config.toml
d_model = 128
n_head = 4
n_kv_head = 1
norm_place = "pre"
positions = "rope"
rope_base = 23900.0
qk_norm = false
init = "uniform"
init_std_qkv = 0.0437
init_std_down = 0.00589
optimizer = "adamw"
beta1 = 0.95
beta2 = 0.99
final_lr_fraction = 0.0
seq_len = 256
Each number is 200 + 20 x the weight over the matrix's rms, rounded and kept within 0 to 999. Layers, rows and columns count from 0.

# layer 7 MLP gate, 320x128, rms 0.138, rows 218-236, columns 0-127
201,191,169,209,240,178,178,182,247,237,196,193,182,178,208,203,195,199,209,200,216,173,195,173,186,198,232,221,210,166,175,237,187,216,201,191,206,217,213,225,225,199,242,212,181,186,196,148,224,177,235,197,198,222,180,176,213,200,187,226,159,186,234,178,198,166,199,245,200,197,238,236,177,188,210,199,176,207,224,198,178,239,209,186,168,178,182,207,195,206,186,173,259,198,200,231,196,200,212,197,198,207,193,190,193,206,217,191,153,202,202,230,253,209,208,217,167,166,176,223,195,195,225,194,218,168,179,204
182,242,216,187,212,206,191,185,206,202,194,194,169,206,222,240,187,228,242,201,210,201,223,204,181,228,249,204,213,205,198,219,240,239,191,182,213,208,219,198,243,203,213,197,245,160,169,242,220,200,192,196,221,207,192,194,201,163,191,219,217,198,218,185,220,183,205,193,183,184,205,180,191,187,188,212,208,203,176,178,223,214,217,165,211,216,190,207,208,208,198,231,229,196,210,188,214,179,184,209,196,214,194,185,180,179,164,216,199,206,182,210,223,204,202,181,202,221,209,180,212,210,224,184,248,204,200,223
222,202,202,183,208,209,184,182,200,190,191,201,215,202,238,235,202,205,224,194,184,174,208,189,196,189,186,195,199,210,184,177,190,204,217,197,211,159,229,202,228,226,172,207,199,193,187,190,179,193,205,206,192,205,204,200,185,222,194,159,175,214,178,211,183,203,226,199,174,176,223,200,227,224,218,238,185,216,187,181,177,201,179,191,231,194,233,187,226,211,202,167,203,204,229,197,228,186,208,211,217,185,207,212,191,201,197,262,252,254,188,202,194,208,226,236,193,205,205,213,174,205,198,220,221,222,191,186
198,196,245,218,202,240,210,208,245,205,198,193,209,211,191,199,166,185,214,203,169,203,214,256,191,217,174,195,180,204,202,197,222,158,215,214,219,202,187,213,191,199,187,185,182,190,188,208,183,237,223,192,234,209,229,212,208,195,199,193,194,211,196,166,227,241,187,199,207,215,186,195,164,174,186,185,212,221,161,211,209,193,235,189,233,235,193,203,199,217,196,207,165,208,208,187,207,203,188,199,172,202,225,211,192,175,175,194,182,202,201,190,212,253,203,196,203,206,192,203,167,189,204,221,174,165,154,182
226,190,200,195,191,230,231,226,226,190,229,178,212,177,206,201,212,205,205,209,213,220,245,211,213,193,197,180,218,187,200,208,215,175,215,205,201,214,197,185,237,217,189,161,186,234,184,213,221,202,231,221,168,184,180,188,177,211,182,190,179,190,186,184,199,169,204,188,214,207,203,215,224,179,225,201,202,177,187,215,224,200,201,143,190,207,211,201,189,162,195,185,196,244,191,198,200,226,153,195,212,187,203,196,197,202,216,198,257,230,209,216,214,197,182,212,212,213,213,231,191,187,210,209,225,173,189,192
189,187,207,221,235,195,204,180,205,193,227,162,205,195,204,196,203,167,244,190,156,191,268,237,179,201,171,190,212,202,180,188,203,179,205,179,210,200,164,224,193,194,172,189,212,239,208,222,194,192,205,181,180,170,191,226,204,187,214,190,193,224,207,208,155,212,209,216,179,190,224,208,188,181,219,235,216,212,188,199,205,216,154,183,218,221,179,176,210,213,181,198,221,230,162,201,181,196,208,227,193,213,175,192,184,206,210,188,242,186,216,159,218,179,211,210,218,227,184,225,189,241,197,215,182,223,176,192
167,203,170,201,188,200,230,187,213,173,227,177,225,210,187,155,226,181,198,206,244,217,195,199,202,191,208,243,189,177,185,192,223,209,178,176,225,189,205,199,162,185,204,194,219,225,203,220,214,216,202,199,204,213,203,226,186,160,180,192,160,203,211,193,230,198,251,215,192,225,229,193,217,217,178,189,252,187,194,217,220,208,182,202,198,191,206,167,225,170,192,206,199,205,177,193,206,228,204,175,202,195,179,215,186,220,141,190,178,164,209,216,228,209,213,203,185,194,211,195,213,189,183,224,181,177,195,186
195,191,148,229,229,206,187,218,168,244,185,189,173,197,190,224,205,226,177,216,160,194,206,194,203,228,188,220,180,203,189,232,193,205,189,184,199,217,207,178,183,211,192,177,208,213,192,201,190,194,186,185,169,188,207,204,158,174,199,167,197,206,208,196,189,194,180,201,194,225,248,203,218,220,208,208,202,206,202,218,167,215,167,193,196,183,246,224,222,195,202,199,157,196,179,202,212,154,183,164,195,220,182,222,197,219,187,215,201,176,177,196,212,248,213,220,187,189,186,207,194,226,193,212,212,196,186,209
215,249,204,188,213,201,226,214,219,221,230,197,170,205,210,216,211,196,231,175,209,180,188,194,170,187,221,189,173,198,176,227,196,201,202,164,137,216,192,242,213,159,182,205,211,234,204,187,192,186,197,176,195,167,202,197,189,177,194,223,208,182,183,206,177,223,210,209,196,221,220,220,203,188,192,232,212,219,196,187,204,211,177,171,214,217,187,197,208,196,171,173,194,186,195,184,206,237,205,179,210,201,200,185,189,225,167,189,187,213,191,192,201,208,221,198,177,249,247,197,220,197,180,244,183,221,213,227
215,191,202,199,240,193,205,198,230,199,247,173,215,201,242,223,185,219,203,157,172,216,216,215,180,223,188,218,201,190,225,191,194,216,222,186,201,233,211,206,204,191,187,228,174,182,198,208,185,186,175,154,185,200,221,195,192,224,161,222,179,184,233,201,193,205,228,210,162,187,195,196,224,167,199,197,208,192,225,193,187,189,220,212,196,177,200,170,186,213,190,177,176,229,165,190,167,175,186,227,184,170,211,207,216,217,173,209,197,223,156,191,183,232,198,214,203,190,210,215,215,171,207,197,197,185,211,206
208,220,191,219,198,235,237,222,196,215,191,201,214,232,220,179,226,212,209,229,177,190,224,189,210,212,183,201,180,196,180,222,206,184,210,209,200,225,207,206,199,161,179,227,188,215,227,224,181,225,242,171,217,162,230,202,209,166,211,194,188,189,217,199,207,196,193,188,221,225,223,183,169,193,175,213,216,215,216,198,193,208,183,215,184,251,213,195,225,212,179,181,207,235,213,202,188,175,165,186,160,202,212,218,177,222,193,199,191,161,213,179,207,190,203,239,158,218,178,194,195,212,217,204,170,196,186,172
213,167,235,217,214,203,206,158,235,207,204,176,205,199,203,225,199,196,221,209,208,185,202,208,180,230,187,210,213,186,181,214,204,176,248,213,186,194,190,227,225,227,198,195,179,206,152,202,251,193,195,187,234,194,182,205,215,185,161,204,162,199,192,187,191,199,246,174,210,210,188,180,188,199,189,202,200,206,183,149,208,199,163,209,232,203,202,160,201,195,218,185,203,198,216,216,224,214,212,203,192,222,182,222,189,195,192,213,218,223,189,214,215,196,191,197,194,218,231,209,192,191,213,189,195,193,211,184
204,171,196,170,190,222,206,184,200,216,228,192,215,231,210,195,174,199,202,193,242,188,214,222,215,179,206,187,176,214,187,203,185,163,166,206,157,188,200,196,195,193,197,225,181,203,203,205,183,195,208,218,193,202,209,198,181,211,190,202,195,226,210,197,197,224,243,216,204,207,225,157,214,186,201,229,181,197,217,184,181,187,204,168,166,207,219,177,205,175,194,209,240,184,186,183,217,193,178,201,170,182,161,181,169,187,177,186,219,187,189,205,227,194,225,205,216,211,187,207,190,173,216,231,160,173,217,198
259,183,237,190,178,184,207,190,201,206,195,180,206,194,191,245,186,194,184,204,203,194,180,224,170,211,192,184,186,194,201,174,249,193,210,226,215,197,230,180,189,221,217,192,195,229,187,195,211,215,200,205,184,168,190,203,219,168,193,208,184,192,182,194,219,182,194,192,220,193,164,204,174,192,227,202,177,193,202,184,180,205,188,178,171,228,216,182,171,217,221,172,190,231,200,181,198,187,188,213,194,217,226,227,188,229,197,207,230,201,171,200,189,219,224,230,186,223,197,203,172,205,216,214,191,220,177,180
196,208,198,170,169,190,166,209,222,235,240,184,234,191,202,193,180,204,249,215,232,213,211,216,199,193,192,198,219,216,202,227,199,224,186,195,212,172,204,191,236,175,197,183,183,161,192,219,198,198,188,201,187,184,196,232,201,159,208,188,203,245,191,186,172,204,178,237,201,208,199,192,203,160,198,188,181,175,190,216,205,180,195,177,188,220,211,184,222,229,175,171,203,220,216,222,203,212,152,193,230,203,182,197,195,202,210,183,180,211,177,194,241,226,181,189,199,228,186,224,189,231,223,161,200,232,174,187
217,206,215,175,194,227,165,189,230,201,214,212,204,197,195,162,190,178,223,210,204,189,206,235,229,233,177,189,192,189,190,212,206,220,177,174,187,222,193,193,204,202,175,192,232,203,155,221,193,213,200,198,204,246,198,193,153,179,172,197,227,183,234,216,188,187,181,202,214,196,217,223,177,173,195,189,183,190,204,165,175,241,212,188,174,229,253,182,202,188,194,159,226,201,201,197,200,198,189,176,227,192,166,201,175,200,186,216,171,222,152,194,220,183,192,224,190,207,194,191,172,179,213,200,185,197,187,202
233,211,213,188,206,204,197,207,225,201,222,212,167,230,192,210,235,205,166,190,175,170,206,238,190,198,210,194,219,185,193,229,211,238,215,201,194,226,201,180,175,205,203,225,198,203,214,200,210,169,205,201,175,217,236,235,194,176,194,231,202,235,186,213,211,208,219,184,211,218,184,223,244,210,198,215,202,192,218,186,179,192,202,174,187,225,174,211,177,196,182,206,204,200,221,186,216,215,195,172,192,215,185,191,183,165,177,222,202,186,205,228,191,152,202,224,166,195,171,183,220,202,211,260,246,195,203,172
198,167,223,169,209,178,163,216,255,216,195,185,212,191,202,203,196,224,207,208,174,215,207,227,216,208,211,204,179,197,210,221,186,217,242,120,199,184,181,207,173,218,191,213,212,197,179,208,197,169,220,212,185,213,170,215,209,169,196,159,144,186,202,236,220,210,170,247,237,184,220,207,193,221,183,234,189,154,208,196,200,194,192,148,186,236,201,206,200,193,185,198,178,210,186,210,180,173,204,211,211,204,216,191,189,185,187,212,193,212,178,181,241,219,227,197,220,231,196,177,234,214,238,230,159,212,164,185
200,210,179,190,230,207,224,222,190,222,190,218,190,244,205,217,166,236,223,203,198,210,197,227,201,238,180,175,192,219,193,206,184,167,227,198,201,191,180,256,155,240,192,197,206,190,195,208,196,224,168,171,183,198,219,182,184,184,183,213,187,192,186,171,184,185,223,213,208,148,207,202,196,184,210,202,206,197,198,153,224,207,217,167,192,180,173,149,243,201,188,197,196,208,200,194,259,212,171,175,209,231,205,209,191,195,184,217,224,212,189,161,221,194,203,215,214,189,214,208,185,171,186,184,202,170,165,188
# layer 7 MLP up, 320x128, rms 0.133, rows 218-235, columns 0-127
212,205,189,227,168,194,199,204,193,206,215,225,207,196,175,206,160,186,200,212,227,210,222,191,151,197,231,235,214,180,173,210,203,237,190,206,251,190,173,180,169,193,220,178,202,175,167,205,206,189,205,226,199,220,177,196,222,238,185,203,186,205,214,174,184,172,217,187,182,248,211,194,242,211,200,195,191,158,212,204,223,218,222,187,220,202,219,220,211,228,242,153,202,236,193,162,220,190,192,182,245,211,193,226,208,212,214,204,199,234,186,206,193,176,193,225,162,202,234,189,175,198,181,240,207,216,194,191
236,199,184,209,219,209,226,215,179,208,183,194,214,212,197,171,217,207,190,193,197,182,163,197,197,200,155,227,166,177,208,218,167,152,211,215,171,169,222,198,170,193,185,194,204,216,177,165,195,215,196,209,211,179,193,226,208,217,200,201,183,178,213,197,187,252,178,188,227,199,179,211,204,198,200,172,173,193,188,245,184,206,180,199,191,190,187,182,189,209,220,241,181,178,192,191,177,210,217,208,205,227,184,194,184,204,211,184,188,199,213,206,193,187,199,196,216,189,200,185,201,172,188,204,155,215,205,153
216,206,211,179,194,186,190,171,200,201,192,208,197,139,220,226,200,203,213,196,220,203,185,182,193,249,193,196,153,224,201,208,206,181,201,197,222,165,206,188,227,197,184,186,179,230,177,213,193,186,184,208,241,203,215,169,179,250,187,171,172,184,175,219,213,219,205,173,196,185,170,186,200,198,177,197,177,200,172,231,197,186,182,196,194,182,183,185,192,216,215,195,219,165,186,197,212,194,189,186,192,170,181,182,207,197,204,222,197,228,185,201,230,195,188,202,228,165,211,177,176,209,238,213,216,214,202,166
213,189,210,175,217,211,223,201,191,215,238,168,232,200,184,196,186,156,168,163,192,189,204,207,224,203,232,197,243,213,210,196,184,213,202,177,222,186,204,199,210,185,190,232,195,175,227,202,209,188,194,221,199,200,183,224,197,198,199,178,192,194,209,216,225,181,204,215,232,207,210,214,208,198,172,198,245,199,189,164,198,222,189,190,125,173,205,216,195,268,187,224,172,176,230,170,216,197,217,172,204,203,180,188,193,216,220,226,203,181,216,212,204,190,171,200,216,181,175,208,201,190,196,191,197,199,204,229
218,210,236,173,225,180,228,197,184,212,244,194,236,192,236,200,176,169,186,203,202,193,210,201,162,212,181,233,180,201,204,198,196,199,203,210,187,229,202,205,177,174,226,217,167,186,236,205,227,184,170,191,210,188,223,205,223,223,215,189,219,175,182,236,181,208,210,185,187,193,190,174,191,208,209,183,201,184,206,203,197,166,198,222,179,234,249,190,196,192,186,177,219,191,223,216,217,197,195,234,177,213,176,208,201,212,155,234,197,222,202,220,208,214,201,174,201,176,228,190,172,218,193,158,167,213,199,203
191,169,198,246,164,224,191,222,198,205,138,196,203,190,177,202,218,234,229,196,174,182,208,204,212,240,196,216,226,178,176,223,194,199,210,206,180,201,190,179,198,199,210,184,196,209,219,182,194,225,224,211,187,217,201,207,237,178,211,204,201,208,176,204,183,188,158,173,197,184,205,220,185,142,183,194,189,172,226,200,213,207,247,195,210,239,205,198,235,219,212,201,226,176,193,174,204,189,191,198,218,249,241,193,209,189,175,181,216,206,210,191,218,219,217,218,190,221,224,237,195,226,203,232,154,204,173,191
180,187,238,203,192,209,213,207,206,180,196,214,231,200,157,184,200,198,187,188,187,161,184,195,218,192,219,180,200,226,214,220,167,195,203,207,221,191,200,227,181,195,222,220,165,185,213,192,190,210,248,177,206,254,226,206,205,221,209,209,205,200,193,201,223,172,181,172,172,189,210,209,184,158,221,214,214,179,214,224,202,190,190,212,160,200,178,181,189,203,224,246,181,239,190,189,196,224,185,204,208,238,178,214,189,170,201,191,185,189,211,201,222,190,226,175,183,195,210,179,177,188,210,218,188,144,195,196
212,195,214,200,179,238,210,191,207,205,183,233,215,199,186,176,212,191,207,185,207,230,230,185,201,187,198,212,221,204,170,194,152,228,201,207,158,219,227,191,185,208,225,177,165,202,216,191,201,192,233,233,192,197,207,230,227,216,225,177,212,178,213,159,208,188,198,208,231,184,202,196,193,192,182,197,160,199,209,211,186,185,205,192,196,210,161,194,212,195,178,188,183,217,184,176,183,186,177,187,194,180,209,211,220,215,200,188,213,186,229,193,200,210,191,198,166,208,176,186,163,205,186,183,149,171,209,221
219,215,218,217,182,201,245,233,213,215,220,179,154,195,205,181,231,192,218,213,170,185,202,173,219,175,220,192,172,208,203,185,168,223,213,179,185,240,181,193,181,185,233,197,193,203,193,183,214,223,215,214,176,191,233,208,176,189,231,217,201,238,205,194,166,196,210,223,227,205,178,227,198,196,194,208,193,222,188,213,225,216,207,186,212,193,172,196,184,184,194,173,209,188,185,187,178,209,203,178,172,169,179,199,206,225,178,148,215,192,213,184,192,167,176,198,197,220,200,202,213,211,190,224,213,225,212,201
154,204,201,206,203,169,203,192,205,225,189,205,219,230,204,209,213,213,160,181,222,217,237,207,201,218,215,179,194,215,166,183,202,184,211,207,207,199,191,197,183,182,241,170,195,197,207,225,214,239,172,230,228,201,242,189,177,211,221,168,196,213,181,179,193,261,197,204,212,220,212,219,189,215,238,182,199,198,178,178,216,170,230,185,188,181,184,177,201,160,185,195,193,198,193,219,188,222,181,211,169,205,177,190,206,202,209,183,187,181,196,170,227,161,186,184,203,198,210,175,201,170,174,232,197,181,190,212
202,205,217,211,181,221,258,196,203,197,209,213,194,215,249,189,184,231,192,198,171,186,198,166,191,202,219,194,180,208,235,219,213,178,193,211,170,205,188,219,222,210,208,225,235,233,178,214,185,181,195,182,200,183,212,194,217,220,216,199,166,229,185,258,184,184,180,211,187,180,155,178,229,192,197,193,184,230,218,195,207,230,198,215,219,194,225,201,181,173,198,159,177,195,197,192,175,178,223,217,175,172,196,198,205,184,200,188,172,178,193,192,187,178,222,212,220,233,225,162,196,207,169,183,194,230,214,222
191,176,233,216,201,199,218,188,226,192,180,167,197,196,190,224,192,194,237,226,211,183,195,184,186,215,195,195,242,167,216,194,196,169,266,216,232,191,174,212,218,221,208,186,159,170,176,195,238,190,196,199,227,172,176,217,230,197,186,207,174,240,180,193,207,210,250,179,217,216,182,178,197,228,209,202,214,225,183,160,209,219,194,187,235,215,170,197,230,213,233,167,190,204,196,196,222,244,193,214,194,189,211,180,221,195,200,204,219,207,175,211,208,178,167,183,233,214,226,239,176,198,204,209,218,222,224,183
179,206,200,198,186,191,193,205,207,182,202,222,156,181,180,137,165,176,228,224,230,219,241,225,173,180,167,162,195,204,247,213,221,213,190,189,183,178,202,209,206,205,218,185,191,184,213,181,178,175,190,201,216,213,221,203,182,199,189,230,191,209,196,202,181,222,217,236,185,199,230,222,238,183,206,180,185,199,221,179,208,190,185,201,230,182,192,245,190,205,185,211,168,222,219,207,225,205,185,218,200,191,192,186,233,208,220,189,203,204,176,224,205,228,176,210,208,205,184,184,216,183,165,215,203,222,198,200
207,211,167,200,171,182,200,203,217,237,208,200,208,181,201,222,224,197,207,208,163,206,182,185,166,205,224,168,200,191,245,197,188,196,217,194,216,221,187,216,194,182,225,192,185,202,202,218,204,232,178,201,184,161,199,211,190,191,184,196,212,217,186,213,182,210,198,201,178,192,182,232,210,194,223,184,159,219,225,199,206,208,200,161,216,179,188,201,204,195,203,199,199,219,227,215,211,209,213,221,147,190,189,214,176,194,193,180,161,182,226,184,156,200,195,186,226,195,214,218,191,220,208,173,238,205,170,209
184,202,193,211,196,221,194,191,179,217,180,211,190,184,199,219,190,185,199,210,226,197,209,227,210,170,205,158,190,217,178,166,210,190,206,187,185,208,187,211,204,184,188,214,175,201,248,146,212,222,170,199,213,199,233,217,214,213,210,165,202,204,180,196,208,185,180,240,224,222,164,185,240,189,191,204,232,207,214,183,189,198,172,226,201,210,195,212,221,214,228,223,200,212,230,163,185,217,205,190,203,208,201,191,198,190,192,233,148,176,214,224,182,188,198,169,160,220,186,222,194,206,209,187,233,208,200,176
195,153,201,220,185,191,254,239,165,209,218,200,248,190,223,218,201,191,168,208,195,188,215,168,195,214,221,179,199,205,202,174,179,188,229,226,196,193,194,219,201,201,208,180,189,245,227,203,206,211,194,203,187,174,233,194,220,195,220,214,192,169,193,184,200,240,191,186,176,215,187,174,217,226,228,218,211,207,225,244,207,189,163,161,211,216,194,240,190,198,199,241,161,204,201,227,188,185,221,216,164,191,196,211,207,235,194,179,203,223,204,190,215,233,185,231,164,231,217,213,211,222,196,235,230,170,185,191
210,185,242,237,202,168,203,203,194,234,150,181,212,253,210,199,191,190,239,245,226,176,194,201,181,179,180,193,208,222,197,177,172,219,219,226,207,184,186,183,197,214,205,195,176,168,197,197,165,203,190,182,211,191,197,191,237,215,174,213,165,164,185,227,198,185,204,192,196,187,197,201,187,219,186,155,187,209,219,227,223,210,196,192,187,199,169,180,186,230,224,190,207,190,168,202,184,196,222,207,187,184,193,209,189,207,204,192,255,230,191,204,172,212,197,186,167,196,188,185,193,190,223,188,190,181,200,179
190,199,198,226,204,188,207,193,235,167,180,218,204,192,204,198,205,183,170,183,172,230,212,177,210,200,191,191,211,171,197,182,224,183,210,164,176,180,204,192,161,220,207,230,185,186,204,225,162,183,217,198,217,196,158,220,217,226,219,202,160,204,222,191,237,177,224,217,188,181,260,224,167,186,168,215,208,174,227,197,159,208,205,181,180,190,215,181,221,231,219,162,188,181,203,207,201,217,195,184,197,231,232,185,214,183,204,222,166,185,148,179,178,174,184,230,170,224,217,214,194,194,219,186,191,185,200,237
# layer 7 MLP down (transposed), 320x128, rms 0.126, rows 218-235, columns 0-127
188,201,257,150,164,179,189,209,131,187,189,158,212,214,209,171,233,216,193,213,191,197,228,193,230,217,210,199,212,228,191,181,182,229,187,188,215,205,200,210,193,182,171,214,219,252,202,175,158,241,196,217,172,211,179,182,199,184,203,143,174,211,191,200,218,197,174,217,218,202,217,215,175,179,242,201,189,170,194,220,206,219,170,154,213,173,187,197,195,243,193,168,212,172,195,185,212,195,194,210,214,186,196,182,226,228,194,189,201,212,190,208,227,181,195,187,208,177,223,207,206,218,197,232,172,205,204,220
193,217,202,194,236,199,214,202,281,191,212,194,184,209,182,202,172,207,205,159,212,194,178,213,194,215,245,224,190,198,210,197,214,213,218,116,209,202,189,204,193,183,191,183,172,220,205,177,223,223,201,199,174,196,176,176,208,197,211,194,228,210,184,198,172,188,221,196,178,212,205,229,196,204,215,204,189,183,227,195,198,172,213,185,215,215,202,199,223,190,165,189,205,215,208,189,195,216,180,221,189,184,211,205,200,182,199,211,193,211,170,194,205,195,203,198,193,217,185,220,199,204,160,193,214,186,190,212
207,187,206,228,221,185,191,231,155,208,213,200,202,203,164,190,218,199,199,220,199,196,194,198,192,183,211,203,205,187,200,208,162,197,197,274,188,191,229,229,176,198,205,231,202,211,193,210,214,204,195,183,202,192,200,197,225,210,194,230,156,201,207,193,161,230,199,225,205,188,167,191,183,161,211,186,218,220,199,188,204,184,230,203,141,215,189,173,194,202,201,199,203,197,190,180,194,199,197,219,207,198,170,183,186,193,216,201,195,199,202,222,153,223,199,209,207,214,226,182,227,203,184,213,202,208,228,211
196,229,165,200,172,213,182,174,178,211,173,263,205,191,192,175,217,177,222,207,213,207,222,188,172,189,185,207,188,205,190,189,205,202,197,155,198,196,205,163,210,216,235,179,196,215,178,184,219,234,226,194,210,192,218,210,193,168,209,199,199,180,211,210,207,190,196,228,194,223,195,223,184,178,173,191,162,177,179,194,216,158,183,177,202,168,251,208,202,197,210,236,219,217,198,204,204,164,207,217,206,189,213,186,215,202,189,190,191,202,168,210,177,209,219,195,212,184,207,206,201,211,195,210,211,194,145,231
186,189,195,219,218,184,212,181,186,217,162,195,211,239,207,251,194,183,194,176,228,188,197,169,174,196,166,194,186,208,214,228,189,197,233,240,195,190,197,186,198,198,226,204,159,186,185,224,204,185,224,198,187,205,232,204,187,231,205,213,188,180,188,220,195,208,217,184,213,194,194,192,208,150,239,218,159,199,206,221,183,225,220,204,191,196,204,203,208,185,209,205,205,190,201,187,201,177,182,223,211,237,219,208,215,200,157,202,224,211,184,214,202,212,233,186,217,161,231,199,188,221,193,209,181,179,197,200
214,228,213,198,133,246,199,203,229,198,179,163,206,213,217,175,178,207,190,217,187,172,213,230,194,203,189,190,230,237,195,192,184,211,187,211,187,227,192,198,238,220,223,211,186,187,188,174,194,198,210,202,207,202,166,161,228,176,213,173,202,177,198,236,170,167,204,236,218,207,211,192,186,224,211,222,222,224,186,250,192,198,232,226,201,195,177,245,204,178,203,192,220,184,177,188,210,174,188,193,202,206,228,207,159,183,177,212,164,173,217,150,211,241,204,209,198,204,211,189,221,173,203,199,178,191,188,182
218,171,232,227,180,221,169,190,153,231,211,212,188,197,197,184,186,208,214,227,193,206,212,202,167,211,190,212,197,200,192,222,194,201,176,239,188,211,175,234,200,207,222,171,194,172,222,184,194,207,163,197,180,168,189,154,161,214,241,191,203,201,159,217,192,191,189,210,204,172,177,215,202,182,211,153,189,196,214,206,210,199,237,192,200,211,168,184,224,193,215,177,208,159,236,202,195,205,178,194,192,208,182,201,210,229,232,184,182,224,214,211,176,241,210,223,197,158,230,189,208,231,223,194,189,217,178,191
186,198,224,192,207,168,207,164,257,204,205,209,210,203,198,215,171,172,184,164,163,179,188,207,224,171,198,176,208,181,215,184,253,158,208,149,203,211,197,230,218,192,154,191,203,185,237,194,214,180,202,193,200,192,205,202,212,191,172,219,233,221,189,191,201,176,214,198,184,203,180,201,192,203,208,209,216,210,197,203,182,224,188,251,212,203,191,220,219,216,210,209,226,187,203,201,208,187,195,212,186,186,188,178,205,189,195,205,178,171,199,184,216,187,176,194,192,184,219,237,234,194,229,199,208,225,176,188
212,191,184,195,199,206,197,145,176,197,203,210,199,201,227,218,229,204,236,212,184,209,204,191,195,203,194,208,177,194,205,181,218,238,156,217,196,221,188,230,187,166,206,189,206,232,220,174,161,194,177,183,201,185,174,174,214,184,161,201,215,197,202,208,188,243,184,191,190,221,197,213,203,197,203,208,226,219,188,214,195,207,196,193,186,188,248,233,215,244,213,183,186,193,213,215,197,191,185,214,197,210,196,171,176,204,219,205,210,180,219,200,182,224,211,191,222,155,219,204,213,219,175,203,201,264,209,220
216,181,250,209,158,224,193,223,213,235,217,187,189,230,225,213,183,201,222,181,207,198,195,195,180,174,176,213,176,212,215,182,195,227,171,183,195,209,194,205,189,178,185,181,200,182,183,189,215,212,193,210,176,191,194,158,223,208,202,253,208,223,173,199,214,191,199,186,191,227,200,218,215,202,163,203,201,210,224,211,190,185,166,187,212,177,215,220,189,222,185,212,196,207,202,180,196,209,205,206,192,207,175,177,191,152,215,165,193,220,188,174,192,214,170,213,200,198,208,240,183,252,187,226,205,170,190,149
182,201,173,175,181,178,220,201,169,197,177,204,200,202,176,219,211,175,188,197,190,213,180,176,224,181,221,204,202,180,224,221,218,227,193,203,187,190,202,207,189,225,205,189,210,179,175,206,225,195,187,202,170,207,205,187,201,217,217,166,164,217,222,232,176,224,211,210,211,189,193,203,199,230,209,174,186,206,173,175,238,151,184,211,228,205,175,189,192,209,183,203,161,223,206,186,218,192,172,183,237,197,199,195,211,199,171,200,172,193,187,172,214,214,258,160,189,185,207,168,208,171,202,169,180,167,188,172
188,220,188,199,203,175,191,220,200,177,187,229,197,199,192,180,197,201,199,216,186,217,210,202,205,174,208,199,193,220,193,198,200,213,161,295,197,206,197,198,194,192,228,202,209,204,221,198,181,211,196,213,150,216,203,173,201,204,208,165,212,184,179,191,206,200,165,212,182,189,219,196,219,204,201,217,227,178,218,230,168,203,211,190,197,231,204,207,194,194,208,198,196,217,171,210,181,206,190,187,203,191,212,192,198,231,196,223,200,197,189,180,177,191,194,218,202,212,198,203,205,204,176,191,191,213,196,206
202,166,215,189,203,174,207,212,158,184,199,200,209,230,203,227,224,204,176,213,180,194,181,212,192,171,221,213,173,202,205,250,241,181,233,198,165,230,186,207,225,219,206,186,194,205,216,195,195,211,172,202,211,191,195,193,184,192,188,187,201,199,211,210,213,183,172,213,191,214,203,229,196,182,195,205,186,206,193,192,218,199,214,215,197,184,204,217,228,156,207,185,185,222,166,207,223,189,188,162,202,202,152,176,199,219,188,227,212,189,224,211,173,199,212,158,195,210,232,174,212,210,185,203,165,156,184,173
185,186,190,179,199,203,171,193,165,165,154,215,199,193,235,213,209,213,213,237,200,195,177,181,180,186,173,197,205,196,181,201,184,199,201,213,201,201,232,158,200,222,193,216,219,196,176,170,185,181,208,182,223,204,209,219,213,215,234,180,179,177,194,191,218,215,213,199,227,215,212,173,210,184,173,251,224,181,198,215,233,197,203,208,179,221,217,174,204,196,214,159,175,195,165,192,192,196,172,205,198,221,193,199,195,213,224,197,204,203,202,227,225,204,188,181,206,229,204,216,210,186,165,194,184,222,196,162
185,196,206,222,226,231,202,222,182,209,183,184,210,193,231,172,219,258,187,193,190,238,182,182,216,194,181,173,188,212,192,184,215,176,250,179,193,214,205,202,192,201,204,226,200,199,226,200,175,175,169,220,192,220,238,202,211,210,237,210,155,187,195,191,182,192,227,214,160,174,223,202,195,217,194,206,209,171,189,210,205,221,161,235,218,174,173,196,209,200,186,225,192,227,194,193,183,183,184,219,188,175,178,211,234,220,207,200,177,198,234,196,188,180,189,201,200,196,188,222,249,203,213,201,180,179,205,191
216,176,213,202,206,181,209,205,193,209,186,179,242,206,226,241,198,197,172,188,216,144,203,179,198,226,196,180,206,181,216,202,197,199,206,186,186,230,214,170,187,185,217,145,203,215,183,207,196,204,212,197,181,189,220,189,176,202,171,192,179,153,231,186,201,225,216,209,195,198,176,173,198,248,200,203,218,214,237,201,223,187,194,188,184,254,217,236,201,203,170,193,163,165,215,244,201,221,197,221,205,242,174,205,206,228,192,198,201,254,204,171,233,260,210,220,217,195,242,232,190,226,209,242,195,162,197,193
186,193,219,215,206,199,180,173,267,224,212,229,185,214,185,208,200,192,188,212,199,194,207,215,185,171,196,222,194,192,189,173,246,192,163,184,177,193,194,189,219,182,212,182,153,204,203,207,186,187,239,186,207,149,199,183,213,199,188,224,182,192,186,193,211,214,232,172,178,197,180,175,208,201,215,193,211,200,219,208,174,211,215,226,195,173,199,209,171,208,196,217,232,214,174,217,206,211,182,155,211,221,207,179,174,185,181,196,198,181,155,171,181,188,168,204,214,229,195,202,211,255,188,193,190,222,171,185
208,206,205,204,202,187,218,153,177,216,188,225,210,228,223,190,166,216,185,252,212,224,191,180,193,146,189,201,217,184,189,180,199,207,189,222,170,179,183,201,199,195,209,210,198,176,240,182,191,193,246,165,174,199,244,203,169,228,190,185,230,225,216,168,189,207,233,188,189,196,180,188,210,209,184,220,200,200,182,237,211,241,232,208,207,187,180,195,198,184,174,197,224,197,205,217,173,196,203,204,208,268,200,237,195,173,195,247,172,199,208,211,170,211,204,206,168,169,193,214,198,173,208,185,202,192,203,218